Weights of a small GPT-style language model, trained from scratch on English Wikipedia.
Size: 14 layers, width 256, 4 heads of 64 (1 for keys and values), MLP 1344 SwiGLU, vocabulary 8192, 18.9M parameters.
Architecture: RMSNorm before each block, rotary positions, tied embeddings.
Training: a variant of SOAP for these matrices, 391M tokens, 5964 steps.
Each number is 128 + 32 x the weight over its row's rms, rounded and kept within 0 to 255. Layers, rows and columns count from 0. Numbers have three digits each. The size before them is the row's rms in percent of the matrix's.

# layer 10 MLP gate, 1344x256, rms 0.183, rows 850-883, columns 0-63
101:074111140120138112058141109160136098123145095152156114152154146094239130082064103146135082116154122128067156180130137115171075162185163131184138189173145146107117119130110097087176137125137188
103:123101093127100122110133167072150103139155097124096156122102125097210074084056130074157079126139098124116152145155136137126138109057134136133132198132197179106138110079174150142121101109143145
095:092137164169146108109150147157159159129120084200171121116146135160064172172179141085127146172101179091064136097116144083079083123090141042111123103086186098109153123118137101125094125129149121
096:111184103156095071101135067155123180113120124141182123119146119102114095125143128193151143090105134118152165141102053130155096177137164138148096140128192154115137088138102089122116191125151106
096:093130159187160106136113175125130084107144140166123097140150103128062120101124149115128159172120165185129081109151134155129140088183163098149112091113151086128099065082132178158155120166089096
097:144136146182152109079166095142162143072043158125134128166132112143066097124160077170161166140133138168124145124123126123141105087167107121139091152117110139178142142131151163111090149120177125
094:160098173093083099131187139115130129154130132181099084138129056168158100098153214187184139127160127105156148147121136026089095152130103112150107110090185149172144108094161087138108149138093140
095:135093155167142135062126133101077181134157132102136157131131063161140093132168120133156064157189116098122156177158139171176061155136129130138127121128135141135116159119126174159134040116127109
099:129128095088141103153149144134058155107110172146149172138145155113082184131152167139121217152097140055082153120125126107130146121094086142134180160156179123134167068109094152123181167109111136
100:104169123146104101094088156159123121084081190122114134098089089170132179134107080141157173124125143151171178132121127097098116079147124148171132131149205194127114124084122109071158028114174141
091:123150157103146166159093178099160010134096138118166077139154141127113126146157105101103083149119146139135128096080090134167103092158176087081099140121164154173093121144139162135134107145140148
109:190188119103145141100107151204095118111143169101099124150140090105141163142102159162153164112111120160115086150145151154168141126152154151137163121116079140157176147177061122146146164167200175
108:083158148170168096163161140118082111205159158170144150119140123099159090147132064153157155132138193178132178130159145130157136164073160120088117172095132134063147088112092134146111141097101139
100:160132119027111157142107156164120159127116129151148095128142125071063088195122133134135151157152178096113141098185150083174118183106135156136089154157150160130119080111103112126097120124116147
099:091154161133147122083197109135144105112127129143127115141139146150201156144128074153188089085137103113189103136077146136162124074117130138078179093128093172110180075183131155119121161070158141
101:190163097169144129139126138127105119156095134150126175076127059170118150137101092162113118113164122117057105160140123145156140092109133102096066108111141093099053136136106195165100156174131120
107:131142077084135223101106054133127176114088178117152196111135102167129065107105062094147138112143136112113111102189177144119108163125119122118108144115127128130182117102182178103138204067121110
100:128134173208139108123123108118153122183091165110085193125124110159107166123097174145137086116218132117116105096101129085144066110114110125142119127136114089086110127118117080081110139182160112
104:117188046171144061146078098135121116109163137117115136148113118130133101162155148132117130155206144117132082095086148147206188125151094167195160152142111155185123108109169158145123126093064132
093:133101141104123154176125149169071058158118138120156199123104121148067176160173046158119174094104078199095161143146167086107186153141113044114119085138137077115194126132131095088119137134134081
099:140119124094186110158198143134157116155136166133145037157051177167148131120132134112108141166098123105145147172069139116092101132178148130154127086122124172141166044118128112083130097141142117
097:176104159058096116169171137155121114147160106154130140114140058175145089119174131081161066167056121138169134138089130103128061126189031118092157184135167122203089144074112154123109092129101152
092:077115103038176077122114120077102079167122112095165067156150118182155126107081181071086130143165137097150087188114094107154182114082116117128154097065133110111154143097175118183088151128120096
099:198155124151126109114142134119170122204123117132117089095142146038126057116133167156167149053102181107202090125124150127177128092140102107197110127109150129112104130086144108155148126083112159
106:107088157172128122120089104086160167164091120128170158120126086108178060169177130127104106126172100124113108066126139087162141141077156074081075133104218152114133187104079175129138098132137118
100:078058132152137173137144142132147110103088139148152113117099080146180171151079084158131059116116079123156158115206125126114135088083152133124169158161147093142111176108089079137110097118177158
092:103069128107136119188115164172158154162120090119115130165115109162120099135075108100172151111160137147171110103173145137163110124131076133161163156100142137157090143090110137140112128106103080
097:074121114125110128113122193132106140106134105161138121081141081136110127104099113103144127081085112107110107163189157108141089068087154133072144049133094156122127092135141097053063158140098203
100:108104152139043098120096112123124172168110129109103108108114118103143077149122118101131136097140172186111090139133153126130112165155102136151103089100127124073071118131134118102082093133069192
103:138113139114136156184104147137145127111125108087093136102126075057100148117140129165165127168146052150120131125195130076121138184101096091082115110126124169120110095105104067151092111126143138
098:154132209085170100168185147158134110140149164163115124100065105145107117106138130076142174102157159105131177124095134121046146115104169116134148143121168119096108076121107157223173081120068126
098:135093098146109176120172137168177120111132121074103142160180089117116115097172118129113087137177174121152104132141160120149110083131119128122112151107117164145171217128169142139051103123090151
101:149130141125169122122146149191137138130109123099168172158094149081072102114126068077133161144075161116150185108169145123117129116198073098127150105194132126131112094135132114116133103117183123
101:106183113129052119181162142178121110140173158168154137165158142165190122127116118117170110143132100162145130145118202141187126097133141087173155143096164098131175098117121131186105148120194133
# layer 10 MLP up, 1344x256, rms 0.185, rows 850-882, columns 0-63
108:133103143132176144127113143154128055046132156109154169116129171155190134214106159110137131156108127095183127079100124116146090073087181130140129122159101183108079097102098147156165136164150143
108:121120087125193138165114123079141088143183116154108167179170197108157122151102126113127125099134154115116182130138113169141138118104105170093122078142117177138088114103099073176198115149123172
094:107174094148128140100164080088157085125117151079155082106121079142173113107163178171150168093118113148166163069120093105091143110154120128090132069159082116157110096117121097175167085164102088
100:118159129165124111147059161198100104035172091120140112107134148121112100097148100118137075128100155151111152099117137085099142131101146130167107113176142120106073129176160167150146115126115128
096:179139156137127190146142133147135164137109136145151161147113118117129124108194097171205153068117061084107108103201105059113136148140177139101143129154127119127153149098150189080142117152111172
106:208131114144114113143103203161115151186140144121144102101165107120127049098106141127187150103087161094103141131185126181074127109090221096122107170092093107075158072070136111107132084175150136
100:111184147091123090150115163126086115104091157122126120124126135089076124195087088079163154150117057103162175119067120160158137076147124141130151158118145107089087099152095114100158107104160078
100:100116135093153145146163142125088158149137186177147098135115127094108108169156141117168191081132105100127140119155117117175091165105186135102136112151150136066150131070112159151109074102182103
107:120170084084117110153123118098080149125094033141116135140164123115141161083200101151121108118109141083108149123139104042140116101127122174092128167154118133071112151123121089180158103078135057
101:088104141079139091121104143109125155170061146103141143131185163167153086136138169190128107096109137114083118078155141133122126083140124124109075177122138075095181181091160139104152067163154149
092:117062149170126171154119108121105111163121095132173110066155081166125140117082143127058139151125129115111079109067147107141081100156136141119187118164112153156043122132076155157062115094158093
100:112098113187128157155149119093114163157114082135132219162065165111155132105111100137177073093155102140107190092103104148170156149164123119092057174135097113127113146166190124144114135083116068
102:159136152117139147117116113122117107117115086080196153098083151114163197108144101115115194088095091092184131113168167087063191160157158063123163119114143138168136142129093100059101095149141131
103:129107178165142164154090145152155186160114167108200116139098177101118185118072132102074099117146074148130102136089116112116133093123128169197098089171130120122164116148167116151162181105085169
103:156146103112189177083097121169131144109130123146122152111104130100087143118125128153184129186183110094114200116193143113175110142078110133119068188088162124142077112184111183170091062158133144
100:135168140111093129098161167139141082164116121154142088093150123107093166124149193094145097138070158131081122156144057100133169105162154098099103117061158104107156173103126146144102107117155106
106:103144139134109086149080139092119126132101115149094103130163080084113167133130130172168106100112126114130117140188145183130131091149141124128118097099135098068138150095099109064118151163141114
098:175140109074118142116131133148105107105109104145203076142158177153173085098136164101081105193082098119128083118100137132128108149151189095187169094082133151166099099181082069162146094146128160
100:158137147091097119129129159106105168142170143106187090146161156124077102128065110169138122092093183138140142157123186088076120145129149116053057134145104091123129127176116121204161114124154130
096:130067147144112128165092132103132131158108149101131059131168133109112168136150109112146096158127087087133133088079128172102119143172161130162170192148131158106141082084141110110176059120081070
104:148121137126055172123199109105117082139112076163093146134095108111120090152213179109132187105133149130102115119115089085169089110121144118119177062143159154087147179163148141098115157087086150
099:179160153136130106153117069075141113091109089144136133207106182144144160111071148112131146143110118187133112085107101144067157172138229180115147122148086113180189143142130154079131150127113145
096:120161089200183109109096108124116135191134188103111070159122117132089112224138116097104156148172179123149140115128164119077118081070143103137121139121080151161101053133150112129147131111116130
100:149184113139092123204202149100120113091104112102118159082183152141089143152124157142101112135145110131147079127099121064130175164102085116090117129144167070121174110131079169088148151150122142
104:111123112118134123109081104149165126069114138138095122157141109187096149103162177148152125104175132098151142108098125152137143099055135184138113160165151137107102103155146124114130152100103143
101:104112090133081119187095094173115138205144067167128154080078110145103108112060151147101080099152101137129133146127131083111179063104137120132139124155088108183122090135120138156193115188133098
101:158098133142133133047170084188136136129174107173078158077130191129120140147159094147101126091077126146130160089114121111181118217227109156121130121148131082076140107130045126111111181096091182
096:071166130189158058206186114114132127131128184130140179132163103142060071130140104122147141127140137118130103150135109070079070120094172197156150131118128119122090097190110118143113171097157117
099:159199149122165149124132145153193131131082058117118095103103111171028149104122140121112106102112123144145112157172088112106099098156099099122104123148107149131144137149164143147164117043132102
102:137078071148115169175129114157154177102158084125134109118092063097140139090176150126126165115158077179147088090164094105153099158093166102136153142148061083129169100107134154146133046057181155
099:164131058104141115107144165168120089101102153184135137104118120146175130119120108119127073184116139117141138148122140085106107145106109096146145128152106143161134139169120143099143072133142150
103:165122124163150180129136171016130142122139158159138134118103074105181100078113191109108155136148116134095099147150052104082112120120097193126129172111073077159173124103105146089132146108166096
108:122072130147157107145086125109184185076158218177154123128086131152133161102168191141127099127096137099147099157167095166119148124191128147137108160157097121181087083180129127116101111072134153
# layer 10 MLP down (transposed), 1344x256, rms 0.183, rows 850-882, columns 0-63
100:083128129094157124111163103107122153167183130132101113135164141123095109149154109099114085112141101178068135192115168158146132119122116154134164114167161149164155110117212056156114124106174118
105:118106099120143132164131138066146129101115166136109056174123104090160101122141094152087116136112128130171177172130179131121113121116108131134147128157140139077190139141152085102132143149125169
096:184095138125128098145082126095137135124122108140110158131144100157083112131174096092102090172114168183109098103114167119100132083103099136191093115112135092113144135147106129100123152127040149
099:137092139112156147157149137138120151120137122126110161113138177127093097145141164097119143112108167173155132181120118140070152038134118148116156156172104128140173088186173158080101160118142108
097:135159208137108158125169079175126158138142158182103121134138127177142147128146104127066115075141116147152156130147127112141119090102097108119182069088193123142201129098123124131091155172141140
102:145133105184119127089137128100116129107133179207147101149129134151152106130085114094130100146143179116128154159119163142116160111164071117072064079115099107132156079170109130119143100140159188
100:128141124110111139164082166108165124074147125147087117142122141110150121121070131090162117141141140137138134149145089098116114103139116117140128137133116119118139123108079135132115143170167133
104:091131112128089135154198106157118151090142116157150110145163112101114137161159144132135145097139154136091165146128153126169131127108130163143123145134153121134120140126085157133054135116154025
100:145086102112250132126148144139176101095115197106113122118097157143190098173142046105131135134167182094113144119149105141173109120151114132170104102137150141094099146174169086130113124132085115
100:106145136145167136131116143151127117113125096127198064146126170174165139124148075145112146121101087108067182154149129097135097129087141144115127108149188169100096126117116168172173130154121059
094:130122149099120174154176135082099077125153179177175125204127104074094099089099153144124133157135077100125142202104142112148094146070102156086109179100153148130087119149112143140164159148145188
098:155082141128159126145109132121119148086124117163197152174174128090190172119067167154105165125129147145102083151141105122163092131114109131110163041156135108135175146157133129130129129135134180
105:161117101120091135151198136106102146148136127137116097041074146069113131111173087132086161175150130093121110184094145124150095173097128114148056155152114126100118092161149108147107074137071123
106:075156155088130126134087118115094137153153114086119141084147134078155185156167192097099118164093162102112165134179142124141098163100083126166118157141075125106104095132155084148167108127129144
102:070109101142195106115142165140151140156125179078127106086172097153129147132122087167098103103158128128146087113116104113096162076071170126077135140135136139142119124191092072139195133060160143
096:082108111134191164102166087123148182142091178151122122095145157132099126149137142117148133153195127107131139092125171157148160115192091115120110139171146147168149117146128095142117111123119164
102:074127102140161145099123040076162110151142123109139121117184146137114124167151082094138157146074153159113178129130162112158088195126097119137119135140147157156156187139158171140105180133094130
102:105149127142104119145112188154101129078154150092191106137169106114160096101158068167147165131097176137114098105143100051190157107132113129157104139117149133156123137130098185136205181110151106
101:149100133185080085106131088105128092094160122158017126185115124101106147109115145140087099138084150131135189114193115133136209096118116115120096164130155118084126119123121158118221114105098186
094:161127089135129179084140113129148149107155124158203184046145112122068164146147154113159131124118104170133172151113114069107107099107102118113084122090134111129092130109174055176138168106136201
102:180108118096140166161166192146157112148169198106175121137137111092125060098138079149100094153132125088140119149162116086077113102144153161167110175116130115122108113102141097188143118154180148
100:125142098121156149094108077137101177091141111137166117138070127112122158076124192061141116122178107075130124157126118134115141155082150133122077091106110141154115144190120168109082124104094116
095:133103143158071095113105097161099160165085112089117118093115093180072120125158130104114128141149151103085133167129206174186106085089096099046179154192105188178106174163107135153120121120126089
095:138143177132187091191093106067112130172162140143185119103051108147188097141163155129167094148092078141209171176137144118077149099120121158192072131096100142076114093095128129090072127131139191
101:127170111141150073144119072120122056121148137157139137126100107083180080116105089152139081131143101150133172101153162132124131133128114172176104113118094105085173151152120119126197099100122141
097:103131081098152112142124132179184072110080133118155175109165146204116176082166094107070138151173123122109164166103172171123136160132197118158128153111140155123175064140126116094088112107117126
094:102160092165089115151132168198148105153099118159120131131153122181150178108086105083131144117082141081167168079130128117097158093084153191123105145125161116123081144095172076122108036070097174
097:101107113114145120173168081126102085190090175131149099078104090104222132153107108098149151160059091173156135102132114179150117160140095073188111122103155198071111070165155116103140130183158151
102:139146127104117153127056140172119089148144123067220062097130129123087161115133128130145114071113134138146078172123121156133180114149179160151131106116152117098102124071164141120110111133179166
101:152131127158152177111145105060109120132085124077125133134138094117170135145112133109124144147112097124117197109112137156130125129095097136114162147116107206096140109187067141119164105142148096
096:137159119132150163143089130016160122129153103107120124119089149105121112109124098153173170112151060093185186140137103098174142132174182155126045171151152104090136128129147081090107115087149153
103:215128118119150117138120134143130127115088107150132097195127187119085144127102117109115062153171137151082062150082170076149186128212199067119110126093124155162121129082086090151165098146146124
104:129110132105198132115113183171171150085116148080194102099131151127132103150119157133195141128073115102125154185157139120101075146175106065124153145094165118125130186113185111008117136103110114